python train.py --hidden_size=128 --num_attention_heads=8 --vocab_size=2048 --hidden_act="swiglu" --norm="rmsnorm" --positions="rope" --rope_theta=10000.0 --rope_fraction=1.0 --init_std_qkv=0.0501 --init_std_up=0.0501 --learning_rate=0.00378 --decay_shape="cos" --final_lr_fraction=0.0 --dataset="wikipedia_en"
Each number is 128 + 24 x the weight over its row's rms, rounded and kept within 0 to 255. Layers, rows and columns count from 0. Numbers have three digits each. The size before them is the row's rms in percent of the matrix's.

# layer 7 attention value, 32x128, rms 0.132, rows 17-29, columns 0-127
103:138154091159137152111125123157113153148110144107084139186156100129180119120113149126133090141119142136134113102118135131133111118124122129142135141129059133132105166160174119147141161139155147109136151111169169088157117158172100106089177122135094061104141091120146113111136137131105136144173147119130140127126125155138069148141132123107111138100132134096149121114140132113138120113180
097:108093126155137094118167171136096138157117130098109167113098118117092151095143103129138121120139159118149114094131125155178146120109145104135120139149107124165124128131092127165125160095116111111071159149135169099156121099129085126101095159191120116077197135121159162131112121135130113132145129139182099101121110136119106140138130155099111144149136080112123124109150126145135114133121
102:153167126155075115124119143131115161146124165090137146173106096154128097104128142081130145124136120177136160144130102128104106143130121129121163137122160148161149164103114133112096080150142146076125116119102138120132152127159163133122188165142111129127130152126148122133114122127139139141149135099143110116115157136118095131090155147145140135157154132149053105066147106160138132083116
103:123076171129165110120182160131124106122130098145108120168135152094149113152151160130086114152168119130129154107116127177140113147118139132138130090145115146124109145118108152116166160163136143146112162101129133137110091117113141146177124133121182109122118125136161091111126103124110156099135074099145117126151085124133168108121135114117175140118086131108159153126169075095136106134140
095:112184140093123143148101092165095147118142137130137092100128115124098083111147170139120116080166145108129148181104161162168132160120117069131190098138132135151109094111132139114096147146111133118145109128103118135119114126104141111094089122108130136116090114157126115096164119115120097122119178136133115147126117108114179148154148116141120104140090095119130121076123154119103119114113
095:110125123144134130129131114159085137102162145117129155121096129134151099166139102115121138121094145166130141175139127074162119084107093124117129161107153143128167113130086128148121120106132106098146120080136156082099100127112091162131126139156127113146144090130102122096077163133142115094143125151153090111143147161084114147168089118152120073126118132132113078157131122121136148151157
093:118124155150102108127098081163077125092104110101113088139147124086115130157075087110120165083152128122074109114144118097123134135105124104111157155127116134118083127138163136090148145124144134090128095137136125159164136154164125132124124151154145141091147108121124132139136110116080120093144105162112145125098151102103141127121159145177145127104190139132157151107127122148102114120092
104:102190122144123102114102132137123130138128163127127105102105181136136073083118139154143099136140128152125120117126099121099076119134132119077119115155135133137138133119112162118146122138126148136137104146129125161166156130137178107112141081117113125126145129096128138090148134153114110128143167087105116151123180124116088202100161114154142128172117147130176147143129152155097157153102
105:146127141154107149138096139111128148127166111165134078139154182113166152184156122157175139136156141145158111119091124104104109115126142154134129127096165112117123111138147155132134102091098180124136105111121128132119137092114115111110106132157141133083164136157143119111106146119137148107115092105109139151136092101107174143128092164135099169157126123127095152112093121113173120183104
096:139137134150101135134139131173103097129122158134144142165101119104100113102133140098166091141155147160175144125130132107065096156157104096168133128125139133097126117164153106121130153159129118110135128151119103146133167146124091122123109096177149096149119128141161134163138134190166114149108131103154153124114084150144115104108098100179158107116169103142167150147141120134137143162125
099:137098130127110149120117126086130178119106147078098093137101127134153067123143096121069123113085135133153102110165140146127092135118139123175108156106108162131129137143101107114140123112136115098092142144104148119117148108120137137147157134107152141140164144137149121132160177119108095130154172168087143088084151171106110137091133131112094125146125091135095121140146156118109125082135
093:162123104133124137127118104121164115153091138092128133164137158130137168138135107104084110141163123175120134161087115178127127160138124159157116145107147141163121131138098177126165153104137108121090138092135137125149122147135106110124100104124110109099166120147096113124093096133115129153133152114108147138164088075088158140128137130164136106106098131160143158148156129116157150201115
091:116123078095122140112123087118133127147135092161155166160097105109173143107107134131120146115092085135141110119083128156123161122123125130151136101135193151146078101165118102126143145119128152132163173136133091125123132112148094150111150115126140124111148106083145110148123169134113123165124076167108116175195084153107127121133142132129125124140127123155105132115111121112111146089108
# layer 7 attention output (transposed), 256x128, rms 0.14, rows 17-28,49-60,81-92,113-124,145-156,177-188,209-220,241-252, columns 0-127
109:073134150133150116144107122192135126102106121092141154129133131123148133075143128104125116129141163099156157147108142134139094118150137118117085111117110146125117128109137128165153117108097113163157138129088115141127143118155136143130181099090123127138108132144135116137173154135169137165078143106106175174128117148104145084158137151104158150136100114164073095145140088122134090133151
106:116148135134130114163113123135111167159152107145114104129100130097167149160164179102122126124158111152092127117098197154100155156127099155111128118104131162140118153133129128115155142134101148147149152083092117128149129158107144111128093143118110158143154088153154158141127107113152143147129089159082162088139098164153137115119144110137090120083116138157113099103144157109122123143077
097:126096119172126123121089128105131139166144104098138101104107147124126116119150124167158092132145142160141130173137116110118168142148188133172162093111135146141126148098148121148085094131121146098103134145141123130133144125154117142140085123144123124147127145127120126113158105169112090131111168105128175133175118113135150165124125113095110142143117140142152139085106073109123121156214
097:154172095125107152122153132088137132147098193104091175086098128140133171109116112147135136163135113141160163116133152093100101075136155145138129149103120173093126081129108132127099153111083114087115138146139155073142136122144143100117112138168105116143108128135154091134121125149096101114120136139111149128153127128090145128153121162138089172157139125119134144113100165121126112151131
095:142150128124139150107123195100162149139129100082132166127118131063136127120125130138153110102154167109121130103162155118165129164121100134077149141118078096135113163138117122089165117129130090104144140099107166132111153122134166129135122149134140115141140130160098083155091143154132132132099108110119142103099146142149113146164145126099076122154100124152177121117142164103121109157105
099:153135177157115134112119126148148126113121164133139158151142114140090107152113158146108107138157167118172114179118165163102108196094159146140143103150090147108124144192171113146110139194121147114128096129164131104147097164118127134138111151117130127153111125123146154126134109114104123153129148123100145107138128122138124150125104122119203127114120081157133123147097153120110106139110
097:148152133119149149109174130103153139170122142124112159142157102142138156131096116157121100116144110160142164145117125164108115146106141124126165118138078086114144135105098075115144131132148152139113173145154147158085134130096128149085134161092127112138138109147134078131118142176106096068119157111101117118117121135128154110112118116100149133159138207139146082106141111142106115141127
096:120122108127112129143125073128131096114139146129121110116145124132087123118133147082151159109127156138143118141158155124141142130165104116116107148143116177097096078109144114178093132128136140151122177171094116124136169166101156148126167140155153095131134155126132098075091113134102138111117149136122101132107120137122127090152084122087142112128163124115135128169163105191088121105154
101:104121102109125107095139154181147087129072156109123154126109162155115141081158142133159132100167098156126110128192138100116138161149130137168143132138127143119092124137133166100128097105155166110136147160182150133130153156128159101154101130139119133129150123101133139137164145107107107131149129118106119098129127119115101104116187117109132112101178107159144126090115142136079120119156
109:129122106117152121209123103156123140094138160086123116111131120121175168081136127120156138129110082132136141155110158106126149118113150130157108179156121123127089116136081113155167105160110151109137129130124152142094141161138123154140151136108147137162141121139109154100178158121118127180140134160109119147112130122116105109115111067163130128094084094140154170123140119153112125112111
096:124118146146116101138124136108150122156131140083114155121109090113152146088130154108139163126138154139124086099129105105085198126108116135126148156192142122115148106156104123185151098079108152153124125133096111151146181115149126143131110135126098127116075097086136130123149113096179150122147106158160171074107126145110134164153123118140128104143115123116122113122110142126125112134152
098:109112086109110157120142068156125138126105109149089137149152128142093147145130101118118130156110167090144082140119118129147137126131141106105135150137105082161131099141110141110127116134117136083131115112130168119128163128158131100162108133142085130127152127109136126127123071107130096066137112113106127153105109142133087111104113114116155162163162133196148086130101088142127149105176
115:108145131111119141147156131098137107121123171142114127122116131108104134143129179144174141127136104118104121165134124171112114089131112105126136074143152164109145097123103125104116124154092105136115106128091085169093105146107099146088119158139140131148114161119139162130105115129113148137111107096078113143164158079123158110121089083114112137080166156125124123081151150130075127125093
107:111157136127092114098103133144109123101158129110123129157110148139155109161137171120088140130125111102084090164155119141147110120162105151109096157140099157092113121155136163118148107125120112130134148102123101144045135105154120115121147147103140142163074124141149112135103097130107129108158129145086142148134088110155082133126140145112135103110090134124168111189112096167139127102124
098:093099112139109117154124131131139172117146148148072149141111123131154127141144079142162154144162128111082116157134155132115124104095140129127134120126144102173101183117134103165138111065141163125146152121137141124117135125139115142117115066148156149161150090130165123124122110101114146147131112120116132080099126126087122138105108146155097134104135119089138180142086169132099176150119
097:110124133118141128177107111096156120125150126104132139130144122138147126120139128143113090131136144179062098126153172108130096122183122095127110166127154133137131153178140122135199122137151099126124116123189130134135145156113094117090123094120186130142173150125149114135151140140135120083100126134145122173133117134133114123098139104138080080148158156101096107140152143158136139124117
095:129109105164181148148118172130142117165116130115134146155195133138145125151100077152177145132124112143149133139121134092112113136102174149156159129122148100123105167123135120170158108171136149103091139141152132107137128100146132112131093172149101171138101147102131156160120176154134096138136125160133105134135167159138164107116130134139183095139133147119145115101114119111141145150160
098:110148151116191169116124171121153136159133089133131125097116121116122145144130161167119155153114100104129125149132117152095136134151119127136140122115132170146162103092129095103116139152113120183130139130105127104168121117108106066103162134122151062137121138138133135175154104109103125144108127090124139170167126095139125100131098109102102188152134154114112158139165133148116111094132
094:063119127098175151129130125146138124132107115149098155132084117124115097107095124097138140108140139107100136191092144120123107152218145150156095150127170100134134119101104136130134146150059130132162120130127153130126104094118163113122092126126101103128140115110141121191136127103150123159083147173133151098116124122110119142134142113122144101121113113095146136111123119138100115110149
111:107136079170145128155143150126157140120140136158126130146165122122131170137154138139120163094129149093141122151118110142139190134081170114127157127110127142137116119113115096113107082153106168113107146138141136121106092159096119142106074103091106128109134165137150139131123136132127162097164122125147117090112137140121122097085109119141099080126125099132129145106084153059110081107140
100:146121113124111150120102167128125097118118152096132159121137094120114102110179132134112137126139088089133089155122144124097164128146131131141144188135145128161146133120127095136122198107106147157142133132139097123132116133089111149106141099144178146123065116133146126126135110075145129130132127134146081152120092127082085154109144178085138131145120162162142107172147090122118145112135
097:103159140120130124109111115126118080171097095095102136140135141142122161141110110139116133132103155098107169105113098160140141149138141192092130113115095128139119103113093128145097084145101089127155141125133147147100116105125078122121152109107177099147086070116117151135093097149117133166128121086114149129151140095148097140112128153114091114138131173098110086136126130147093148105139
093:114119132128116098134133150157158137161077085157140145106161108171180139145130161164169128142129104080088084146106134156124151090132118140145132106104123133131135154105157165137140100128122114156125160078127121117154105144150160139139110137140096104121089079112185139105105132149118128107139122107101180120153117080141135113147131116130101122179114134154114164152146138106142145124137
088:157121137174104100151093155119130131116166154156159184157110141114133144135111108145115123120110151087152120145138144135136104158127117076111119103140120138122111122171158145122096114136090136103118123095132129097107122151160106147068112155159163106106102196152109159118114170142102125154138136100122154115113160128072120174125122088112147116124130108116098158134100162149116137104139
082:134150099158091133158141130128096153119198109138167109151146151127146141087157143120119123133073094157122128123110156083113131119127147128154165132160161111090073125110129136087123111140167129100098123127100158105128147152112152155124113139164086115101132117141119118179101145143110124130156145164119133145087136111099134155119096091139112104139136124148110155100097130065118108132110
102:157142117122136130105141090127122171122161134149111139083118194108114135116122123142109110110122091123131150137132096129127140126117143092187127139104124118183090086085087159148103129171133128123108120132142149087151121132123107089103139075118133131119154127093080138144100131106121088109105111125153148147153108167129198149128100127121135123142126150080138170104150130142130133142153
103:127112155107124148082114119130117145162134073151178125152159102152109137123143129146096161101072168160162148131091142106120106142137131086122126120141102113151108131094099141100151176130109123109111131086110122094140094111144164156100106129151122103079115135121141086171081138146179115106108153140121133143115120147127097121110166116098124116155101138114141159137138101090155120108124
091:114125110127074125098127131118107120113120131164144178096143134128151158123115184154107154134095081103122126134108128160151126130121124105143124095115115121167155124143144121162100116102131137148149128111174053147104177170120113151093111144141139137141152169132128149120143134142086156159100112100110101093156116153137145135095120095117173112146122123073137139123143108175146154137104
096:178111097098141150132123108127150129112110077112108095122138168132147128131130104098104157160164158126130087165141167088122127138123155110135099118144115093098127143196172123176073133118112132123100144120116123077148168136116144134134107110158109136078156119098132119133124121115140104076134113140145171128104150139119098120099133137124161117141122112129145101152131135167163133081122
102:129091120089114097154118124159106142150100116114135106133115099138131137123188108114128129137155136151100160120062118083123134093187174101086095139109138138112095093160111199132125125104172135114081119137101146161081133107143155152119150110158079112149124139149153131124088102134122118100142111133120112116146146138099146121100112121123105139140138145112105111155144132153095124129120
094:143151099119117131141093148085108154100112152143124117112116184132151136136165149127118144098156118153168146123107145138127119121131093103166147113136154136070145112190140132170101127117136121141135108127163138127124150120160122129151139101165156136165160096179175157117115097074111110084162129174115162140114128121150119112131124138124139096111124123133133170120110181160095109120121
102:119110126127119142091146104109117091114146158118148124151130140111112137102106107161161117161159141119151117101131178144142127112093174108112120110124096124165107132187098172110106093102178105139123087147157086136129127131127114121104142127152135121137115156167100082173141118131142117118159113124138110117110137136119109175107149124143099078099075095077101144134116120169140141115105
100:143150167140181134148143094128167124143131111110132158114142090109105125142126142096140126170069145141090112104116120118129089070153132145132148141121192085148158155135131112089123117148128120156161138122114140157115074074161162114134132122134120119149133131116115140143133130127164130141147124141163110091115142148172111143183136154134081145149118128133132113117126165111185117153136
096:141113092124167142040127072137167105162143099149116148153115126126121114134136125096134134133118133106126109154138136104121154135117138051115136122100145147111115121122137161105085140099140124151125146115130127149137162097135147108138126119119107150097122151133123107117141118129145130122171125137176108167143108140116174138158110141146097041137132096155122110136153069132124151145141
087:119115145147123149102120123115102127116108129162144135102153166109108145135161159169158070127096132147074125109142173113138118147130092108129134062123139122093101134129187099120155137126108135122105102111118122156128095118135071132126166127162160151110161142117106122100112150141142126116130118113124148167176120089151161133105113132070092135114131107111091121111143128178152125120105
088:103095150124124137119134128150099143154102089148130084093105131187126115140152140115121129122112117116140192118145133154086120121134157125112110130132144121116151133081127092145133160133151167139144130111129108103166121122133124103152175098146126127161143138134146074121092135132090125155087125156108136140156177118114080122131163134097127171170141169137114150135120089099139109114062
111:107134164102150146058118116112101153100106169145168167094079101144148105108128128139095127120124108116130081092123113093132143137164146102141138101073153143156126159126101154095126173137150137141181127130148118117102163100097117144136102096140122105104116089142111124087152135077128124110159125096135170139128102098108103111111159114145106090143122130129146131140116139113131110113122
085:116101141139117108135133159158126111156103105077152123082143121139106151105116144133122085148100180133171128124116135140150115125134181163093155133129141139120164109099147166165114148138136129127102077157110102132192135101125164149124158113118111136071137146132115149157132121097192144147127115131139124112093109137124141156149141129159143132161153114084091122126107136143180099118123
101:172121183139125146093130142157109098126098126092104117129109156103143194118127121106109148136105138144150142130108094120144109166120146142135150105116169125121130129156105121135124144124122135141108124118151137109092155150160128088149146136106126093083119123116090122105122147117165175120103075133138081116155080122159110170186147140138130174125101137109136145108147113074118175134121
104:089105137137140113098131100133101156089131156148150101162118135142129106174123130126139182139147125124126127109135151158159127136137163173150119099170133107134091126129127157118106113155122140081141125139105154158132128085120127168130122141133188126113128112102083142151147132074101129146139131111118113157133143149102183115063159137143115089144100105138108138110107168124096129183149
099:127118113121100131176091132137094146133123146150093124139105127124120132176121122141129145133127092099136125114128142125115139086103138113151101131143170136156134062089112120130139093155133108132130127149118130162138139147105114119141126138088115129176123125138141107151155121106085079144136119137137117081128086103157183081076152077136138146107119085122140123139068169150142095088130
095:102148094103120122175138131156124163131127102114128112145129136125114141122136110141160093143126132127128163154141119137126070126140109091138106136129152147103086095134086135110126117074101111116147083081132098130137119135112142121062143103150150150128135162176101110124120142142186122095163136128128080100096080148109121142155151129154132124096112176073124139113140124149141166124142
100:162104168081132135162155084157129125121147129112138146098098150115108135106147155125115118095138130141121136111134113107166142131119137145136129116137150106141136172159123109104146153114161143105118113131147106077135169138118158133148125103127171110058062163135107159121128117123127128141125114139136090129152170137125104141108124159186143168126113111146110178133137087142181108172122
089:115103156150145138145167145164127137156136120125070110126107141125118124139154130116119143170104103147108108108115115153128179091125107176098159143153120121108131160135089131085164118124092172083174112102101150169149139127159131114121110146086142113137185157097101142107124130122129092116115148111163182139156107103161135161130131143098102147145126109131126151127129131176138133141097
085:137141125123125086128136126111116141154109121089116101129125128118171164164106138106090111139114128165134130154163132115104169170130092117095130136102111132079154136124144114172126096173151125116115102148093165118144167080151101117118137165131130122144172162154114150117104132123106130120136149103149108161118146140178153102165128165139122148150141193146158111184133144155117149110115
100:135118147108117136133127136113127106103123135093172117126128142127135087139172140132123071092118129149144110131115129151130083098188119112117123089141162152134154096131148110117149157134153156116114104153063077139137146107095121126091149110136132132099140138143129123113128149163172106131113136098115145114152123145145158134134146196143144155156164172100100111120122136196133116115081
106:203132108102118127101085094103154129121148122129128107138163119090110092091099101161105118132160105118126150133138130120165089156130140118098150105095147153080139140135126121145124181136141133095131113128161077118112123094094093138131094146114157113141157119151113130155152096123108096126132127130180099108146142202109130122129141109107123110122134099132136171166153118147113141133149
094:108096126107121182074125120111151117081166180109170150121147099123124133137176109154128128101116120144108143133102160090132132131166129122141129125072158113137115095110103157146139116130160101161117130120124118155099078128107117179106104143132136154145127115097115111151165140133129158120139101144123138123112129128120176165127106136133122122107165134120127113155168174168148107122064
092:144092120135114125126131120119151174155074097138085117154149106172121139115127089112115118126108149142135144131085181138154125136155071107077135149115137140140125116140110117137128127137146132080105123123177108123156132167113187135123115163149130135152195117132111147136155183129139101141154126126143111155107150155128137185106124156111092139159096122124128128128162135110165117144157
096:155094147141129131119176099108125154129128137160125145173121058138102116115130096181108132144076177135122162125127102145131162112126183106113124162117122073135122104149126109130103153111155121154147134138147135107132124148164080173114095146179102117110151146120115103118116117146134136146104169123145123146109139118077132142163082141112121106138151139144123133159119104135122181126131
092:128154123114142089151158119149104124087142171122136127104109111098118085081149129125115109187143161121131139173148141125135120153144114130182130178091135131107123127111123144098077113143155131121126158108049110106164157115105123092137134122115151108141104152124115094088089100084128106107127152136125132161128114130117128121141068113132113105139184156130128128110143140127140103123152
105:146121126102107138136128095117148130149126114153115102179168135139100119198125128146136145138166117102119121179123102169101138111113160098132138128142110142101158134135122080133147130116078138141121162092094128157129076118114107162169164142124135111162154154151086132109107082126150162137134151124153115098140156083119113105141069097121124124102094112136120138160157099122149142114119
090:110128144150126136122142134108143110097131139098139100152090065156092083064125178161122145146106177087144111156138104164098146151134109149110105158146136105120151101116083107131162124122118137105163116121124114150153126139120118135100129154150104097145103152141129152103124101110164144122156128118126140146106106121093128146170123112109107145118171123104140090120169090186116135160135
080:128070108150110135106128142130146120152108114110125162124088097124175113107116108126093132160119151163112123103110080136134124091174120086125145155150132140157194114142144153121113112139122167137132155113153122150106126147190104105135117144102147142108131095104140133147106129144133116099126120139120104161138135132184130137179127153131082141136093133109116115156101108071117122182098
109:104126148153089128113160073108115141124129141106096064128113103133095100109093087160108113174138140128107072104134101139127090140068141131129145173121103180089173143132147139110110118108111116131112080163168098134124162145132138125110111140145108146106153151101137126103131113125138150116124114110182091091122104147146125143123137102153113140115147120085106136154131127125137131114149
099:103127137136101129140106131119148068112168116106118122103131109131146117089122129130130082154130160169137162124111133145124087112117107126166131123163142129187148106138101140151172135103103123100118102139156115142168067107105131073133157095121127151133119116111135119190129086118153092122092100146109093119162118130096124121133147134166181117130122138117131151098126094096101102140108
099:149104131167133100131124126114139128128130108178108117095101144105103157145133133135122138143139125135144096151104131157140122117125148120144140075144084134100074159127164102143092132100121139167075158146127139115135134121123107149090120137142095107108145121148106130108075139133113109123114167116146164081121127170110184169170090131115134113101136086118089157115122130106165162124180
087:095136098100096110143176140176122128118134162143118096102086158136120126151101146088097115130126143167138103110139102109099124121118115164178117119145128136115122137179165154138157122139168087121134116137110097138101132147125155137146127103126145101140107162154134178085119116102131137127080134167097111157136125102155132123111134136171158124093143162142149110147129098181085101106109
094:115128102136174104132135130123115080153102143159108147157108166078119091124110115158109156111125138154132136109100113118147138097143140109149138116142099158169108137132138142119118128114133126139070140151118171096111125125100169110106108076106147120088109162125111138151086097150125137153107148165151142139108130122117179099161185130108156125115091141163136126103119124070080111115120
078:127145096139129146158132158060119098122096147109135122146121174131174102122152175089134142152166094170134175097106125165172158099152116167114117137141151119122132123134110086094152117150101133154107135130086145182094128121132134152126128153114157131114112121127119155137111091153140119158125168145095140142144146092135112102156115155136132167122109107121141165131141117142167164103139
087:144129145096134105118122134115123119128145114147106129123110126135064127157129116148150130130134126074099141112157084145132124162075117155130128164084148134159106134176170065103142137115155146128138149113152166083121121146131080108097111115150143129142169135161143092128144118155140081160130156135135120105160140152152073141099115126101139109155101139092135130098126099115150125122172
106:116105072118152151120132135139111080161084132168134107113159167130131116103133085110139112141146131147148124116120144078105115108121089176146133059118102115138110105177143191134116155095143110109138128156138099127144122143149132127141139153148136130126138157108129118113190152146137140130133158126140139112133151107165140144123169159134152073159118098130149121108118127164121146170163
085:149165125111131135161113126130118115106068167160120133159131111153148130107116139066144130138151144116164152086131141104171131151130119150097133098125127095082113102088119130104158122130091124110154140117139131176104132124108145160131111155120118129128143115124125128140125153149076141153148110122137145099149175107126082091162140106134141123092116131181114073123136148145195113146101
098:116140149145117134151111138119145088156131108095150128153121080138110125132106114148147095095134148112151147126131089138163111129116091147135132148109136146106140169098117157075133151144104178117177107099080118183103106124118117141122137143097097103161097106145151113124114173119128158129143138143122125119105151090136128151116200112078130107100092145151147173128147095128101137113102
085:121169161099107108132118103142115168105162125133111113161134114117125119155144146119114149169148077152128130150088124147149132101154146098126131099107075134135121104126129116146157109111153108123096095116094168135090093096140117143082155103111158099128154140152136137136125104162126123102121138124143149108129153140119162105163158083075120135132086150132076116141152139173159081139096
091:139099116118090094123101149133115124115102140132114091155098156125149081141149172132129145150140123178144185150131143134147132102133148135099127171153128140116087071094118102133128144142120152105127117143098137133115090110137124146145131147152131137077123137136124133133100121119147159112132126144141131094078109152170166110130137078115126123143107138118159107075117141179164161121061
101:160105105123157120169131150115123121096138134141142080097119123126150067139148103145127163121093135090117119138136105104084162125143147105136114082140095151124116121160154127145122094119101128079118144170134159091164120144119121144154145127119124153119109153155111139118129092093102138093153113113106149196104136117125085147134127075106107139117163107153140125138083136090096145110094
104:171145120118143101168148132147140140133134119149125151083128132165115139133118139113120147138108126080163116126145142098099111151111125146145122110118103149109132129142120140135074122132117096119152133163090148097147114132179091117051119119143074174157124093111116155151105131083110153150113128118126153155134152090115124142145177156164198098116105142153146116115116147117151135149147
088:104146152144148160120131159146141161122161107119154122118138095124115101147090132156123120107126151132093157081110111119143133158152075140127127138086167114125097134115114146145149125080117147145159128147110123077135127093147125123083143118110152102147155178092139147082175142131152108102104152101117129147149116112090134102129125094117141080147144095179092122093145085159124129134104
091:132113144111062068160145116119165142121120129116113134144130082159109147104088080134096134128122130121137161113133111128121124142101107096099130176097101175117123152118153138133133116090128123135144125079173149113143105131129143081146115119157106120136105119165145122141118163175140116103147135133141077107140126150089110118122148116102146153135085117067079129109112104122148113129165
097:137118115148154184158153160124144118098174164076118074141099119107173130151142161105098109144119145121151138134147173140095095150134158144158137126119114123138100150097111124141084157142119153103112100130122125128104136108141117148140156127144167119134114126157139138116106130096131132117118139072124140115136147084154185118105137086146116175130140152102133156080092153090152123130151
099:130126129111150115129108153116172132159101102119136093119125085126146113129144149109152145158147143138125103109131117128098107118132096115154123094133111099137137115157152143117078173144108131098109109131064127092110077156169140109133147089095100116106052157107138157122109139115111135151115162118130115131127133113128138079115129147174139096099081110142137108110162113081112099169123
095:160118137168104117085110109100091120159098102119131130099167140153135148148123175137154143137111132147128111130139115081119169129085105153133134130191109101058169155074150144108153134121158127082111129149129151115118121120167124109104159155089077119132106145068102121112150094138148134139109137146151139121129131158122125144127117131159138125134155118079144139140135136156125158133122
098:130109118101097170142095098136130101138116119099091130142145087177110113118129132117114093155130129111155096128111144141182123085089076105113118115149081141118149125139135084115111152122136113173114121120155164154109095136128138130115097159113136095191128170114137116132152166159117103153122165144137116122127131128130105116124064111102154138123164078167114137125125120100092144119121
096:075146108127175148111167138179172108151124153141099165135124114123116109137086105144122090123146157128094108150138132157095119136123081125139107149145100148161126124091153143121090159132146147139137100131125125100148151145095143085135154100121122119132175147082162140094114152143144110126118117124115099124132148146121166113120192137145124119111144051148120112113131128150102095161122
091:114105155111129082142118127092136134153132092127100094096115120141132147138117118122160110085073121138179099157116141146105124134114105079123145105139071145152172125102128126128132132133163132155094110151125138122150122121142093142156169106165128154149155162119138111150085084147119098103113109147111123116137096141169154132154111143135139143108140127175191119125105083139149165120160
101:147127129135150129142118163095109075110113141131171129117144130122169152121140165140100141069087089119131117133104122102109140150121137178100139117120093153111107138143140142098088125117122168120151134115110118160144109129100094118132156144113123132093099097158103130181146106163144159148134112109150149185148109129150082159075112136132117114142149127123124173146140143188125150104104
090:118127135147111155164130097109120107136108150139131145124156134120178125135091120164101117080112122081128125101137134136132133130119148166130128181139102133140130141076100090157143078168158141109103137126148174084134128144135154124153136126083147153109148162090095127116139144137076109105123110145125123113097177108154138127102152131139109142095174117095148114128093127059135126138146
087:100081136160102167112119088090137078079151124146150115112139120125116140138131117095150143163121119141127109068155149119129149110120134119084147129117160168107116134115091198103140109134148130133126125115113159140131094102129098153123142103124120138143135133130132107102165126167118154101130088136172114144128110104139116092110186124135084072134117148112124139142131096159083137104106
093:130120140090145127150063105119064154093097136100155126138141146119114072137107172104095114118100118165105136115125135117153097153115126124108130145132143142140196107120167069133135174149137102127158086162140133114113156167121098131179146120128115126109151099122141166138110117138099100179138124138132132126114131098131114138132114154115140143142112146119139148101122107183102135140104
102:118112153131152170122148123117142145122150170129186070145138161136123097163169142147118103147126134152128120159131114142103146178115126154182121118134121120120093129117139157084115137175142140116092096114098147129129127130132114115168148124132125133090124131111131120146120089179116135112158091126154164167161135117125117107074116090106137099126120124099137183128115149151077157135090
101:079124173178127121105099152095164147105092154172095159139108129089147115113143164155112136116124116135138094167144129131142120150121148137121161135156137102149167135170143107165133141158133112151118115152163097101132082104151149115150109128109136119138149142103147158141127111098116103116119159135141137115089123168116118132117129126094150117140157075136135093133115160085166063143138
089:133158187115123106089157106142081186106160148162160121123143130133092138124115123131099122108136127135167150144111130126145130088107129126146156101150095119092106142140106124117122126124132141136172173126103137098152146113158113136132103149131173154169115136168147109106140163078150135134150180087095120120102105138139104110134125136132108089152140088108145157108147126144120155064119
093:119139121137117116139122087097102138146088138147081116108165148145133150146086182112105131148135094154122113154153119095153099121125148101132126162142107128110150143122098115117145112095097133135175151148181167177149173113132127140142132151120138124175154130130151114126144146152145116142137142110135170143077088156108118134107103112103174090161122071121137122100102122140097121159102
106:155117106158132138145132133122181137130152115121148099137142148138079157163110098109113109136150099123160143143153137143075149129102119132134119232126131128143097086162088153140129103130095138144108154141110133124144125124122156138152141120108169152122106136156149143127140114142132131134140127126151122131118141149151143133137174182118159134115157124145088126169099177180081134140100
113:109123137125164091128164114111161133103130146129093160141102127088178119200113141105122120124145148148107135132106133115084143160143124094156112152132188118111157169113139096104106111158160125118145124143114139122115165121099171132142116081113091084112105107132121131155104143124068121107124151084114137125144150145106094109117126115124160150116109140109095082126123164101102121122105
119:164158115133150125170185107088150115099121107107111111116166129138128166103141138158128121197141099101109108108137150149175137076196152121134066155145109135107117106124147127152134109142129140152137121131125087111124084134167109134127163095126127135105133127116109115129139128112148132115169165120184135143119135148117123110107114152125144122118143151103122118198114120133091122124112
119:109134123128113137118115164161125141119119126141133118119100108136151080104136114076128166130159088122173126090090133084120161103131124136114113139122134112130124102128105143101098118113144113123158096166135140141124145155135125115113134170098086129123133136138147159119117142138131127171130115115108080151050126091108095118137097140099167131075144128175152099116115143206121101151116
116:124106139128118092107128110119160129129121102167096158100153096116111143131144149150110104131121139125095121113149123143085126089152109116139139121097108124091123183101147152117126131125128155148178156145111160083123132112179103136187141086127147130098096130104118115054124132124152165125151145135136118174135139108104103166134057122157133113108150158126095145140147145105112138156126
127:142125107158180151101159059097126111142121132114104090127147160137107178116132108085128096096132126131132086128140140086135113171057121136153124101113124077186120158119128129150123138136128111143128139161094112130128171108102135115148119128085127137151138141152082132150158147165124135156101172134122153126130111149127128109125173172127136110126135132152157121110145132161132106109144
111:132143132146087117124104150173091097117112131138164097181149155155109144133152127129147146118090101098119135178125096154154090131103124142125123168145141145140112114097129135121133169159145126206112123055086122130106105151131098113123116136166136140121116135089143131131109096155144159194126137113108120115151137114124128108126096144134109167141110095126114115119116114122165151139163
113:136118129135137096157077131113148145100137130161173119134128158098111180137130127151091104125148094089123145167147093163119121107169134108156130134111126146143131152128152125134141124110094135149090160051108124122137158145161126159137100098151194150124120133125138145113124118130178152116114151139115159132155131173146128122113128135109081137165142104143089132187131108126106127134163
123:116106110104120104094066103138109105154118112178117128154091178127140121117135112145133125094104146098131145140147124084122118140057132132085146065133120155164148105143108117112136111104117106104115115094114094128126157157107140157151120088089163169139128115102136132164121111131125149143106121111111131135112136098158101095134116102146122158150150129119154161072108128137121082131153
114:096125103134124165104151172158102127110140131150136146123134135157132110140105140186167119128084139124145100123093117161142186094128126173134135133109148115107131108119136153111078141116132160111109119155132128076130134148120130163116088140166119182101117106112127094104143149060126122108167105110129109128080136121134139152148078107128093135102157097122132148131102135109178126141135
128:114144137137129122145140160114127118118099095103173150130107122109087143177144105057098128140117111137151152134126106141091142158135134134136117216131140082148130093147142108111112130086148114150152143145107138140118105127128147098091152098113095099124127139139144116171134084135163122121154154117153124172139108161104112149103172152105174144154131111134144096161151120098116118129100
122:121123139156197098110107117131113132143194120160136106116138140130112078115131129121132124126120148145081119127144122117149126099076122147141203125139160148165154144109121110143103091143115153152115096150123078137144138117137121132115113138127131132181115158107094154144109136164107159123133109146116041122090126116149134145138127150110112155129156093118120115126104106113114149130175